{"norm": "layernorm", "rope_base": 10000.0, "rope_fraction": 0.5, "tie_embeddings": false, "init": "uniform", "optimizer": "adam_atan2", "grad_clip": 1.0, "decay_fraction": 1.0}
Each number is 200 + 20 x the weight over the matrix's rms, rounded and kept within 0 to 999. Layers, rows and columns count from 0.

# layer 3 MLP down (transposed), 384x96, rms 0.099, rows 207-279, columns 48-95
197,199,207,195,203,201,210,196,211,204,193,204,196,193,200,198,203,211,204,193,200,198,207,195,203,205,212,195,199,198,201,201,202,200,210,198,200,200,201,201,203,197,200,192,193,204,202,204
224,189,158,206,182,229,187,224,188,179,212,208,185,210,212,226,231,244,186,213,215,174,196,179,226,200,188,212,200,189,202,195,190,187,239,182,194,202,211,176,188,243,167,211,179,183,204,169
238,184,192,205,207,189,219,201,205,170,197,187,214,202,190,213,207,226,182,206,208,167,192,197,213,226,185,228,198,208,231,206,166,203,203,221,210,185,184,199,208,182,184,200,209,219,162,235
190,185,205,204,200,224,191,164,201,216,222,220,182,197,197,185,211,212,251,237,222,210,196,196,180,205,174,167,202,217,224,190,206,172,201,191,246,245,180,177,206,257,168,173,196,229,222,219
200,192,225,196,208,207,226,176,221,196,197,174,202,186,207,181,214,197,213,218,165,205,221,190,205,226,177,184,218,221,184,207,212,234,212,168,201,177,221,198,183,206,171,207,195,168,199,208
161,213,218,213,172,227,196,238,197,228,189,184,201,184,220,199,175,222,186,191,184,199,227,204,191,186,185,207,188,188,246,211,211,205,165,223,177,138,195,203,205,190,221,225,202,194,198,208
185,201,196,235,193,200,197,246,224,195,176,217,177,214,208,205,171,180,204,207,195,217,226,197,200,177,177,192,200,225,210,188,228,208,214,198,195,189,228,186,181,194,205,224,198,158,214,208
198,195,190,188,231,202,213,213,205,191,211,175,205,201,207,215,171,207,197,208,186,231,226,220,232,197,185,166,208,175,187,186,197,209,183,196,192,214,214,201,197,215,193,191,188,193,225,235
154,209,217,189,215,181,227,233,185,172,225,202,212,194,251,190,214,208,174,184,204,192,203,187,217,209,204,186,199,232,207,175,183,202,244,201,236,173,143,237,181,207,185,189,203,212,164,198
218,184,169,188,185,205,234,216,187,180,207,210,162,148,201,209,199,212,207,191,196,216,237,186,188,168,234,208,225,166,196,203,213,250,190,181,190,158,208,183,225,209,214,224,206,188,195,220
178,228,210,207,211,232,183,183,156,205,178,183,213,210,232,173,210,199,227,221,199,206,178,236,174,185,209,214,218,175,176,210,166,227,205,190,181,210,202,158,187,210,161,178,227,200,160,181
204,239,202,182,193,168,221,191,208,219,180,221,212,198,203,211,211,159,208,187,227,151,207,198,209,207,215,215,231,177,210,187,220,191,205,179,188,185,190,201,228,194,177,212,177,153,247,217
181,151,183,168,206,251,213,186,182,234,199,202,197,187,209,192,212,214,222,176,179,181,232,185,179,177,174,219,216,252,231,173,202,233,217,190,222,198,254,206,241,204,186,199,196,199,189,180
183,213,189,236,203,306,195,171,215,189,208,195,198,179,199,219,197,230,167,230,207,176,212,180,203,243,209,193,164,201,191,151,213,181,175,200,220,173,181,182,256,217,208,192,199,213,195,222
187,206,239,230,150,215,214,221,173,199,169,169,219,226,179,197,202,205,214,205,190,172,226,188,245,241,211,170,219,188,218,202,236,214,227,199,226,194,199,185,206,187,203,170,179,227,184,211
198,204,198,199,211,198,202,202,201,200,201,202,201,209,197,197,199,195,198,199,199,194,203,205,210,193,208,197,208,193,197,198,204,204,197,203,198,198,196,199,204,189,200,194,202,204,201,203
183,213,186,199,135,209,209,178,195,234,222,202,208,223,214,217,191,200,243,226,212,158,188,184,194,177,181,163,230,191,213,230,209,214,216,172,205,200,215,220,218,180,204,212,209,208,190,215
203,218,222,179,203,207,202,213,235,219,238,179,202,200,213,214,222,204,182,229,194,162,198,158,204,148,245,175,205,208,176,197,189,212,158,183,214,177,188,143,240,209,202,185,231,206,202,190
174,210,188,206,163,185,202,198,223,164,192,218,203,185,186,228,222,226,191,213,163,209,202,181,177,164,222,228,226,201,200,202,198,181,171,204,194,221,179,223,210,233,185,189,159,220,224,199
193,174,220,209,174,196,247,202,181,217,222,178,171,214,240,234,182,167,212,203,195,188,186,209,213,196,170,204,216,202,206,182,193,223,230,201,180,190,248,194,204,201,201,173,186,181,230,201
210,185,226,218,231,176,230,211,217,201,199,196,206,200,199,218,195,199,181,183,188,207,185,206,204,237,192,213,227,165,197,187,197,192,197,196,185,193,211,200,220,192,186,178,189,216,191,206
217,182,189,212,167,230,208,183,213,184,165,219,176,202,188,155,194,167,216,176,227,195,212,200,195,224,216,173,182,231,231,224,158,234,215,164,242,197,174,182,220,212,208,240,209,148,189,182
239,230,187,160,212,207,193,232,152,217,219,154,180,198,228,191,195,186,226,200,222,189,193,207,190,170,218,230,201,174,209,203,245,186,220,214,171,232,228,188,201,209,215,238,225,172,211,206
177,224,213,186,184,286,172,227,217,181,249,191,205,209,205,184,194,199,219,187,200,213,206,190,195,175,175,187,155,193,207,191,204,201,207,225,196,169,203,211,227,235,207,193,183,202,232,198
186,212,209,206,206,142,185,224,216,184,212,200,182,170,193,239,225,197,217,159,173,170,224,192,211,220,192,194,197,168,219,204,193,147,193,198,207,214,240,179,212,188,200,197,199,175,194,193
204,209,212,172,197,181,231,157,194,184,197,208,195,180,185,189,193,168,208,195,238,209,225,233,204,184,177,194,224,224,234,185,228,217,189,196,157,150,186,208,172,182,223,246,234,169,198,214
229,203,199,210,193,233,204,182,205,236,174,186,206,206,234,204,220,195,180,196,191,202,191,159,158,200,201,178,188,191,181,173,179,176,207,204,191,199,195,207,174,222,175,186,212,236,231,173
205,200,194,199,194,212,190,198,203,199,200,200,209,178,198,193,194,210,205,203,195,186,208,183,193,199,191,192,204,201,213,197,197,207,213,192,196,197,209,205,196,208,206,204,203,201,209,205
192,199,159,202,202,205,215,193,202,174,229,196,223,200,180,232,190,218,163,164,223,190,194,169,209,210,201,194,168,202,204,198,193,204,181,196,213,179,228,206,206,207,195,189,197,166,210,231
190,189,202,199,210,156,232,187,230,211,195,207,183,242,180,193,183,204,227,199,179,205,220,196,199,228,183,205,218,209,204,216,191,215,197,218,214,186,170,232,167,212,178,207,138,177,180,218
180,187,194,221,209,189,212,206,183,222,172,176,208,216,186,209,216,169,214,184,192,165,188,178,235,168,240,179,242,207,218,231,220,209,210,209,220,194,244,190,194,187,177,229,217,245,205,184
202,213,206,199,188,217,229,171,189,212,209,179,225,199,224,184,205,222,209,226,180,202,200,230,166,218,183,184,170,186,231,191,214,204,200,203,180,218,208,240,183,191,181,198,222,188,209,230
204,191,173,198,225,186,165,177,197,177,227,222,181,217,163,192,188,199,201,194,208,202,165,171,211,179,189,202,190,173,201,193,214,175,235,211,191,201,232,221,236,189,211,190,171,178,212,182
210,197,222,218,172,191,238,195,187,215,214,201,195,192,204,208,166,185,201,191,161,174,196,209,234,203,190,221,163,169,200,163,196,237,207,194,187,188,197,217,205,179,234,217,193,208,205,234
175,214,200,185,209,213,202,215,211,218,252,193,194,188,212,256,244,200,220,207,172,193,182,188,170,196,200,208,201,202,202,195,193,205,214,174,226,224,234,205,207,207,193,200,179,185,194,202
187,243,218,182,223,205,226,192,206,162,209,218,208,170,183,229,221,177,218,168,189,180,223,218,170,237,204,172,194,213,207,200,187,171,216,222,188,200,203,214,211,215,204,206,207,182,195,205
208,215,178,182,193,169,203,184,216,209,223,198,218,200,178,183,166,184,178,217,186,190,209,207,241,189,206,203,209,216,174,218,195,222,205,180,179,189,213,171,200,185,205,245,201,194,205,200
221,222,193,237,194,204,211,189,190,175,198,179,190,202,219,215,204,212,221,202,188,172,193,201,196,171,185,201,200,210,203,191,231,164,206,216,205,187,196,190,208,234,179,193,212,219,177,219
208,208,219,220,216,217,188,186,195,180,233,198,167,198,183,184,225,198,213,209,232,185,194,187,197,172,221,206,239,187,183,194,222,230,232,212,182,180,175,178,239,176,230,168,202,215,191,219
214,158,231,234,205,219,165,233,220,179,243,160,203,218,218,213,211,139,200,231,229,230,195,234,151,205,185,205,175,185,171,228,185,211,199,200,206,223,223,192,214,212,199,189,195,221,190,190
204,219,179,191,232,202,197,210,224,195,198,211,209,161,209,171,186,221,200,173,207,188,174,177,189,180,226,214,205,193,192,236,201,218,155,225,189,223,209,229,161,222,172,209,160,202,238,231
188,210,225,177,204,213,217,200,224,223,199,181,181,182,193,208,205,191,207,191,179,184,223,183,221,230,185,200,185,234,221,187,241,211,183,173,203,192,217,206,229,188,181,250,175,191,205,211
213,203,203,222,197,191,214,201,233,207,189,193,193,158,177,196,215,222,202,161,195,174,175,200,192,217,209,197,164,199,216,228,195,175,187,193,237,174,230,166,197,182,184,179,203,189,205,215
226,207,182,201,212,196,208,193,239,234,206,231,195,216,168,202,192,181,181,197,166,202,197,241,193,206,177,218,207,183,185,195,181,208,171,229,246,220,194,198,193,203,217,209,181,186,200,179
183,188,222,223,201,226,221,189,225,210,218,185,190,193,218,199,207,203,208,204,152,144,226,210,198,178,175,185,173,230,175,177,194,217,168,203,204,214,195,209,178,198,183,199,189,198,202,202
219,207,239,198,201,202,213,215,194,207,165,202,181,218,204,219,196,213,165,151,181,203,192,231,216,187,205,208,183,196,202,186,202,226,212,220,226,203,217,210,241,192,206,200,189,181,168,205
178,208,193,226,205,210,211,207,205,235,217,230,178,214,250,224,200,195,188,190,192,196,215,157,182,189,197,169,169,218,158,200,207,195,162,188,202,254,208,201,224,199,211,178,189,212,193,223
226,181,188,207,182,183,198,193,219,191,198,193,199,193,166,191,200,219,210,168,238,183,181,166,233,162,196,188,193,181,208,223,184,175,222,181,252,214,214,205,214,223,197,219,203,204,198,218
203,199,199,225,191,200,179,189,184,189,196,201,199,209,225,221,175,222,235,216,177,146,189,209,163,186,168,180,172,193,184,189,242,204,205,162,220,198,213,191,238,198,217,189,226,192,206,205
199,223,204,200,180,180,176,194,192,193,205,180,208,156,195,187,188,226,248,217,226,181,237,162,230,196,204,223,216,191,212,237,208,161,166,193,208,185,190,199,189,233,214,200,186,212,189,210
181,201,179,190,209,222,227,169,195,198,167,163,179,213,215,212,209,224,197,187,202,186,216,173,211,197,194,188,250,206,202,179,190,211,176,202,224,221,204,178,197,197,207,192,192,199,195,200
168,225,222,218,196,201,183,179,221,173,207,169,167,188,228,171,160,171,224,173,171,196,211,212,200,226,237,202,178,206,191,214,189,159,160,220,201,213,193,185,214,241,211,211,223,208,215,199
205,183,177,238,204,197,198,241,201,204,186,191,198,177,237,193,189,202,252,208,175,210,186,225,192,177,233,183,222,156,185,179,193,196,180,176,188,182,213,194,241,189,215,201,245,205,158,179
228,211,204,190,186,214,222,229,197,192,202,186,203,219,209,186,184,174,221,178,188,196,200,201,183,186,204,198,223,201,190,188,194,195,204,174,202,191,222,213,219,165,188,198,187,162,217,190
217,212,209,165,219,196,173,167,201,185,204,193,197,176,173,192,194,216,170,207,223,222,229,204,200,267,184,179,216,233,184,212,216,194,210,222,245,191,185,192,199,217,178,225,170,195,193,209
199,201,199,191,212,201,198,197,204,195,203,194,215,199,191,198,196,194,212,198,196,192,200,204,204,199,189,192,194,203,200,200,206,204,197,196,199,203,194,200,201,196,190,205,205,202,202,203
208,193,202,210,242,195,200,182,213,187,199,201,174,217,202,231,170,240,164,207,223,185,190,171,178,240,221,190,244,182,186,187,210,197,182,216,205,189,177,174,208,218,180,170,194,163,199,221
233,205,210,250,200,196,212,187,212,208,179,218,202,225,206,228,199,178,207,188,207,168,194,213,212,191,175,184,206,192,224,181,215,186,227,178,209,213,198,201,181,188,200,185,206,211,199,161
187,203,197,188,197,202,226,227,188,188,212,188,218,204,162,220,169,222,201,189,225,155,179,213,218,235,205,204,218,200,204,198,183,211,208,212,197,185,187,181,165,203,182,216,194,206,219,170
202,215,198,202,181,154,188,193,226,210,147,181,194,180,192,188,207,215,202,180,201,203,245,188,177,226,162,189,190,233,203,196,206,197,197,176,173,230,249,190,192,200,220,217,241,200,172,242
177,210,195,203,203,189,217,196,190,194,208,170,205,177,178,190,215,221,189,188,219,234,212,166,228,233,206,187,222,229,162,233,209,221,198,159,254,232,207,175,212,173,192,212,201,226,211,213
221,220,211,225,212,210,232,201,228,227,180,212,194,197,227,183,217,206,222,204,184,187,182,163,193,230,218,192,174,220,219,196,222,205,181,186,216,207,181,160,193,188,202,183,152,219,226,169
201,196,171,187,168,189,236,194,210,197,200,183,210,197,212,184,249,234,219,213,229,228,204,191,171,168,264,218,187,211,222,152,202,225,178,188,196,192,188,181,200,202,159,242,224,192,179,225
219,208,198,186,195,221,240,191,206,175,182,149,229,199,233,197,219,167,206,204,221,257,222,219,192,221,161,181,187,209,176,170,201,225,207,201,202,193,181,224,189,210,224,237,183,197,201,238
251,191,188,220,204,144,236,176,212,203,190,231,198,183,188,167,197,212,185,189,176,180,183,186,218,204,209,207,245,191,191,194,189,187,186,232,227,189,192,228,198,226,179,198,202,191,211,198
200,188,174,238,208,232,205,186,222,166,211,195,195,200,183,168,214,201,194,195,197,195,216,204,205,178,172,212,199,211,190,238,210,197,203,194,224,235,223,212,240,218,186,188,171,210,206,176
175,220,222,206,189,263,199,222,201,209,223,184,197,188,217,177,196,222,177,218,210,202,186,185,198,204,184,186,217,175,187,187,200,210,202,180,200,211,191,189,267,204,227,187,238,225,199,215
181,214,206,201,220,230,204,216,221,236,216,182,235,216,153,193,197,208,211,187,189,174,176,238,232,176,218,153,185,187,209,195,203,183,177,236,184,189,206,200,205,229,177,227,227,188,180,184
199,163,203,245,236,204,217,238,188,208,200,188,187,178,176,185,199,181,186,198,204,173,205,200,192,165,222,182,179,240,201,198,218,222,248,186,240,217,190,201,205,205,163,221,214,203,179,222
200,246,232,173,170,182,209,206,229,198,161,190,198,198,202,193,208,210,198,206,177,202,217,156,217,225,177,219,216,230,201,176,200,205,178,186,199,240,218,176,201,236,172,200,187,203,201,221
189,181,214,194,189,216,172,204,198,204,172,197,155,185,181,196,210,231,196,236,224,188,251,156,204,222,196,202,189,234,194,207,192,193,249,215,219,173,135,188,202,180,175,166,173,211,201,228
199,232,214,196,207,165,214,228,213,231,218,205,142,188,243,206,209,203,233,221,192,191,202,189,237,194,184,171,212,233,193,228,205,198,211,173,226,215,204,178,181,187,191,216,162,170,211,199
213,186,163,220,228,175,177,179,225,223,220,217,211,204,161,174,166,205,240,209,247,166,207,206,218,150,239,206,214,202,201,201,153,202,226,225,224,182,186,214,206,207,225,195,224,216,175,195
# layer 3 MLP up, 384x96, rms 0.118, rows 208-279, columns 48-95
205,190,189,182,206,200,191,219,173,210,176,214,194,185,187,178,220,205,199,167,204,206,225,190,197,216,180,242,206,190,226,225,179,139,214,197,198,231,212,177,180,197,214,178,210,197,172,162
167,208,216,199,207,187,207,171,172,195,188,229,205,189,218,196,192,218,205,197,212,198,141,225,210,213,221,195,221,179,184,207,213,204,212,208,200,171,224,161,208,216,208,210,207,253,242,174
170,214,194,167,206,187,190,192,182,227,242,199,210,227,226,182,184,193,191,201,222,213,176,212,159,194,190,211,211,222,221,204,154,181,178,195,179,180,223,212,171,180,183,222,197,199,205,230
185,213,188,224,186,186,200,163,198,153,217,189,234,235,187,199,195,220,182,163,186,210,212,220,162,219,216,171,201,224,191,197,201,172,183,202,195,216,179,216,153,181,184,204,176,198,183,200
201,207,213,194,240,169,189,211,153,214,198,235,162,185,171,189,176,183,190,218,199,212,166,196,191,213,196,231,180,192,205,192,221,200,219,211,195,201,184,192,207,215,196,222,202,196,200,177
231,200,220,194,205,160,192,202,195,184,213,227,217,206,182,196,213,188,208,197,177,193,194,209,185,200,211,226,169,186,190,220,219,194,217,208,204,181,190,214,218,171,191,215,239,229,184,219
201,211,193,223,201,211,163,135,213,193,205,194,197,241,228,228,169,204,168,183,171,191,185,196,213,174,166,233,202,203,209,186,192,201,202,164,192,186,180,226,215,189,208,209,236,211,216,202
176,178,179,196,165,184,198,218,210,161,194,191,188,230,227,169,206,204,197,157,222,205,227,236,179,186,222,195,192,221,215,167,173,190,214,226,227,251,204,238,180,199,198,198,193,207,187,209
188,219,196,174,222,194,217,193,174,159,195,236,212,168,220,215,198,223,221,206,225,211,216,182,189,204,211,206,203,226,226,206,187,187,192,214,184,213,177,158,197,185,203,216,228,175,201,185
223,245,192,208,206,204,184,233,207,176,196,175,151,212,192,142,191,178,205,190,201,233,188,211,172,203,260,185,194,173,172,244,209,208,184,185,211,197,222,213,185,201,232,157,224,211,175,178
175,174,178,213,189,170,226,200,167,228,211,203,148,187,203,213,186,236,235,192,236,198,182,237,176,222,185,167,219,207,187,195,190,185,193,197,193,241,221,212,205,207,196,218,189,202,203,169
230,232,207,162,235,203,215,182,192,192,171,241,165,203,220,211,174,180,184,201,193,226,216,218,211,213,203,246,165,214,209,164,189,199,181,205,229,241,225,212,189,202,218,202,204,179,184,174
177,190,196,219,203,227,142,186,202,197,205,191,170,207,212,166,232,224,202,157,221,204,235,193,177,206,153,215,168,203,154,184,168,198,211,228,214,229,160,171,211,252,233,200,193,197,188,125
210,207,155,180,205,211,206,217,211,181,210,205,193,194,172,197,211,196,207,200,220,222,193,209,234,221,216,165,194,156,178,199,198,198,197,195,215,183,191,179,178,220,201,176,224,196,238,203
202,197,193,191,202,188,193,193,195,197,200,189,207,198,192,185,205,194,205,192,200,215,199,202,194,184,197,203,192,207,191,194,201,187,200,191,198,197,180,183,195,215,205,185,212,222,191,190
185,177,218,193,189,185,158,165,219,195,165,198,201,202,176,197,210,196,238,208,212,215,212,226,198,198,176,214,163,212,175,191,170,191,231,231,218,230,144,239,211,215,233,197,212,199,179,193
207,204,157,201,201,179,196,220,183,177,167,225,183,215,178,173,176,217,212,214,191,200,206,215,189,195,186,213,186,204,200,200,165,160,208,218,224,234,217,183,160,225,224,189,210,228,207,184
182,198,186,206,195,175,209,221,182,166,206,174,221,198,182,183,212,192,173,231,217,194,223,201,193,192,224,170,217,190,228,183,187,201,161,187,194,169,184,205,155,175,208,175,179,209,218,235
148,226,158,214,176,187,214,205,185,203,172,215,188,246,220,198,199,188,205,180,238,216,175,229,187,192,162,167,203,236,185,215,199,193,229,195,208,221,218,220,174,201,201,148,192,202,203,199
197,181,232,179,220,200,190,199,156,235,200,172,207,197,188,166,241,166,240,209,200,199,196,184,188,222,216,177,200,203,185,192,195,179,198,182,181,201,197,193,189,178,215,173,204,228,196,214
172,171,227,241,173,205,202,199,206,222,217,212,217,235,202,200,207,257,225,211,196,226,171,218,186,168,199,220,164,194,169,200,196,178,171,231,207,210,160,185,177,217,244,217,233,186,177,225
204,205,192,178,235,222,205,193,188,212,213,217,172,206,164,219,185,205,194,211,197,216,204,253,207,194,234,225,192,209,193,213,158,212,206,201,209,219,203,167,206,232,178,209,196,181,188,190
184,179,209,203,187,216,189,230,207,211,198,184,205,213,192,204,210,203,182,187,184,212,202,200,175,189,172,221,195,207,174,189,168,204,150,172,189,207,209,181,215,193,197,211,241,205,184,216
199,176,228,191,214,179,187,157,175,183,231,204,188,195,206,234,176,168,211,165,212,198,172,196,220,222,231,177,208,171,225,218,188,198,220,192,187,195,172,190,200,199,230,168,194,188,187,185
193,164,188,179,155,224,129,223,201,149,174,199,194,236,225,175,217,205,224,219,237,209,216,191,182,156,184,180,200,227,232,235,215,161,196,185,204,193,183,193,213,169,197,236,177,206,228,230
228,191,191,222,172,227,198,198,204,198,163,236,224,201,228,225,184,189,181,228,219,216,198,202,211,213,194,182,197,173,188,192,184,181,172,178,211,188,208,245,207,179,191,134,219,196,194,207
192,198,197,207,188,195,199,194,193,200,189,192,201,208,223,199,224,199,206,189,196,213,196,206,191,179,194,214,192,201,207,195,190,189,211,202,204,208,207,206,190,202,208,208,231,208,190,203
202,211,171,169,221,200,196,202,199,182,148,182,212,192,205,203,214,179,176,162,191,194,204,202,228,196,196,203,177,185,161,236,219,204,212,208,188,195,184,184,177,201,267,201,188,186,205,220
214,207,195,196,222,193,183,188,154,180,204,191,185,188,192,168,166,200,200,181,206,203,197,205,175,227,222,234,210,214,202,213,146,158,218,226,204,205,203,224,194,175,222,190,193,201,203,208
221,175,175,207,184,221,184,213,181,173,172,228,190,233,200,234,211,223,177,181,220,200,191,190,210,208,214,214,202,204,225,245,218,187,220,220,212,200,190,227,155,187,226,196,210,187,168,177
179,175,178,163,224,210,181,190,182,208,190,221,165,185,213,188,223,210,200,189,200,226,187,203,225,211,188,188,200,161,199,225,184,187,197,189,220,186,183,187,179,230,208,219,166,197,201,191
211,197,185,200,181,157,175,240,208,194,224,200,171,188,200,179,174,190,202,212,171,201,176,209,161,178,221,213,195,244,220,217,178,135,216,200,200,242,209,181,188,175,227,185,229,224,200,168
202,169,194,180,170,171,204,185,191,213,223,225,226,201,198,203,185,207,225,177,171,204,227,211,209,177,197,251,201,189,174,185,174,208,232,199,160,212,180,178,182,232,231,170,207,181,172,192
194,207,197,199,194,168,223,206,202,197,211,196,183,232,227,153,222,194,192,223,212,211,199,182,161,206,208,188,202,209,202,211,177,186,198,219,187,249,205,225,155,210,181,191,195,183,222,167
163,236,151,210,218,182,221,201,197,204,186,191,175,226,202,207,195,226,197,196,230,230,226,205,220,204,217,191,189,206,176,203,218,201,181,198,164,224,200,212,181,206,192,193,232,223,208,169
217,216,222,169,190,198,204,234,173,211,240,213,191,210,234,165,203,198,185,203,171,192,172,197,223,196,209,225,186,212,174,190,189,197,203,201,199,194,203,195,205,184,212,179,220,202,203,197
162,206,176,176,185,183,197,197,204,204,203,212,218,201,201,148,188,189,197,192,219,209,213,180,207,206,206,211,197,191,219,224,171,189,171,173,193,207,210,187,196,179,237,212,178,203,168,200
191,173,197,204,199,185,186,198,168,220,220,233,212,216,173,191,203,205,177,211,195,185,175,206,192,172,199,224,223,164,225,170,198,205,189,143,173,168,200,183,192,175,182,188,203,203,198,208
177,172,198,216,233,184,218,209,205,206,194,159,169,191,194,175,191,169,183,194,206,258,223,197,179,203,189,193,200,152,199,173,207,187,181,194,195,254,237,240,200,200,207,197,190,194,185,202
158,235,177,174,209,196,166,185,190,199,205,200,221,180,213,226,184,219,192,194,228,220,179,225,220,218,206,187,215,177,231,197,183,172,204,170,215,174,230,200,165,196,189,177,228,215,229,216
192,223,176,159,208,213,181,211,210,153,211,185,226,210,193,205,193,180,169,203,173,233,200,187,205,229,208,185,178,228,222,192,171,187,177,193,179,217,177,183,195,228,182,207,173,192,210,199
179,199,145,217,178,211,214,202,206,179,182,205,219,234,196,204,207,202,165,198,195,210,254,205,214,179,219,208,171,195,182,200,162,201,189,187,180,204,182,218,223,208,209,205,195,207,218,214
203,233,140,229,214,235,183,143,196,194,192,166,219,211,200,182,193,225,164,173,239,223,238,219,206,189,163,226,207,200,230,230,174,170,166,201,189,209,228,214,205,181,213,194,188,223,221,193
209,214,177,181,178,164,207,184,197,190,166,233,211,199,195,211,210,195,199,203,194,182,180,212,196,226,210,207,204,201,183,242,212,189,217,207,228,210,193,213,176,200,229,195,200,195,202,144
150,199,176,201,185,193,200,185,193,209,195,217,198,235,198,219,208,192,209,220,193,238,191,197,224,175,168,177,161,188,186,208,220,199,175,192,198,192,217,183,182,229,192,197,199,217,210,202
197,172,177,175,210,201,180,222,189,195,210,199,180,189,195,155,209,222,210,170,198,209,206,232,239,213,226,211,156,204,183,205,179,191,213,189,203,202,159,172,184,187,186,187,185,241,198,202
191,207,172,187,234,213,169,203,215,157,174,198,224,208,190,239,195,205,188,203,201,201,212,209,211,184,236,182,196,177,224,232,201,172,179,171,207,206,223,229,195,160,243,169,210,239,216,221
176,212,158,163,204,215,215,204,185,193,172,191,181,237,227,197,215,209,217,167,214,204,178,200,194,218,200,158,208,173,209,204,170,200,207,208,165,173,212,202,198,212,219,192,208,221,185,192
158,203,190,200,226,202,218,178,201,213,226,203,171,209,188,216,189,227,215,211,187,209,193,213,178,166,203,210,168,210,174,165,183,215,195,169,150,208,194,214,200,198,205,218,208,231,187,175
221,195,206,227,207,217,194,202,187,173,198,200,183,190,194,195,195,233,198,210,201,198,206,228,201,185,217,186,209,176,226,204,196,197,178,212,220,185,206,180,173,183,196,193,190,217,210,201
222,187,187,187,182,167,200,186,172,193,176,210,184,190,171,185,174,169,217,143,208,192,208,215,189,184,247,198,205,173,219,228,199,213,232,181,142,220,185,186,192,238,195,198,205,186,196,145
192,215,180,178,219,178,165,171,183,196,179,185,230,188,188,222,192,193,162,188,192,209,226,194,197,195,177,237,208,234,207,223,163,199,227,161,184,205,192,223,180,187,181,214,226,203,203,190
203,198,167,195,174,203,210,190,204,224,194,208,212,200,204,202,192,192,197,207,191,198,209,196,212,182,197,231,188,182,183,199,218,189,220,203,207,183,210,201,183,199,205,208,219,226,212,186
223,193,182,213,197,223,193,181,188,192,173,238,197,222,177,222,194,202,177,180,220,231,227,207,191,208,175,230,187,184,205,210,169,213,206,204,214,222,173,210,188,193,192,193,203,199,225,171
192,207,200,191,180,189,205,203,187,196,200,190,201,196,204,204,209,201,199,193,206,230,190,205,195,189,183,208,198,202,195,217,189,192,210,203,199,215,196,199,199,206,202,197,211,209,192,204
234,175,192,201,206,220,180,168,199,179,201,194,160,247,176,201,187,221,189,208,177,223,211,220,202,190,213,188,193,193,171,175,198,203,216,214,190,246,148,183,194,219,210,200,250,193,175,162
233,200,196,217,216,175,208,189,181,206,219,212,161,199,182,192,195,192,188,193,217,204,184,205,175,209,226,224,209,212,215,196,219,179,221,192,209,201,165,230,180,218,184,211,210,177,200,199
214,196,188,193,220,158,239,247,175,174,192,166,212,203,169,215,186,187,218,215,193,202,205,236,220,210,203,178,204,225,208,185,182,198,187,197,176,196,207,208,185,208,215,182,204,214,187,227
188,185,195,169,201,180,175,196,213,206,171,192,196,194,194,202,172,193,232,222,219,233,182,168,207,216,206,205,226,192,206,210,173,201,195,173,214,189,200,171,177,200,182,186,198,189,217,232
215,221,166,187,203,207,210,195,206,165,212,223,200,206,161,193,174,203,186,179,229,214,207,248,142,202,210,202,223,230,173,218,190,205,179,172,222,195,211,219,155,180,202,185,188,238,196,175
203,200,200,219,195,234,188,195,216,182,177,240,202,223,220,203,239,226,152,207,212,197,200,172,196,223,175,213,168,186,250,218,166,210,185,179,222,211,190,193,190,220,196,217,179,184,184,205
207,218,185,204,212,192,233,196,200,159,172,259,225,225,185,219,210,196,233,201,238,221,207,190,168,192,242,210,184,204,205,229,166,206,186,204,145,237,143,206,203,231,222,181,175,189,191,197
202,174,200,217,227,206,215,192,182,198,234,229,188,186,193,158,204,204,194,213,188,203,203,221,162,206,180,172,197,177,219,177,177,180,210,213,215,196,211,239,171,179,213,212,180,235,230,209
192,223,188,222,204,181,196,165,211,204,144,203,185,187,213,228,188,167,208,198,208,194,169,199,194,200,201,253,195,208,219,183,199,170,195,205,191,198,194,205,177,229,223,187,223,190,181,155
229,209,205,154,224,215,176,214,192,195,159,190,184,200,206,201,227,199,190,211,216,209,203,199,213,216,200,192,187,144,208,196,186,180,192,205,198,186,188,175,188,190,215,224,235,188,225,173
193,165,181,227,195,206,197,199,196,187,181,233,196,221,191,162,177,179,211,144,198,210,202,208,178,203,250,214,203,194,213,192,186,188,189,187,176,240,219,213,192,222,225,191,171,198,192,202
208,200,167,167,165,221,174,246,217,233,200,208,219,213,232,210,208,156,167,203,179,191,189,171,191,185,201,229,198,181,187,200,161,146,220,183,238,221,196,188,184,189,238,190,215,201,200,202
196,198,178,164,198,212,161,222,177,175,201,231,193,192,195,169,184,172,215,180,204,198,193,195,194,217,228,201,169,187,222,204,187,135,204,169,209,226,190,173,182,207,228,207,241,194,215,185
174,229,177,182,224,199,197,164,212,185,200,172,219,197,163,193,178,221,184,194,212,215,233,187,216,204,179,191,212,177,199,208,199,154,207,194,184,222,229,204,127,179,261,178,175,202,219,195
186,176,201,207,229,168,183,197,186,185,146,237,168,213,197,206,230,183,240,199,178,205,248,207,227,160,211,178,170,198,204,172,199,189,229,196,202,209,162,196,211,241,230,211,212,220,173,201
194,227,187,149,177,177,236,197,197,200,186,207,200,187,177,218,208,173,185,187,225,212,187,204,210,168,208,230,230,177,201,229,206,175,168,214,208,169,223,175,180,193,198,206,180,223,211,217
202,202,167,209,170,182,164,191,204,160,196,233,213,179,214,188,186,216,220,220,196,199,217,212,168,153,239,184,181,214,203,207,231,190,222,217,187,236,185,199,181,195,185,181,205,203,178,199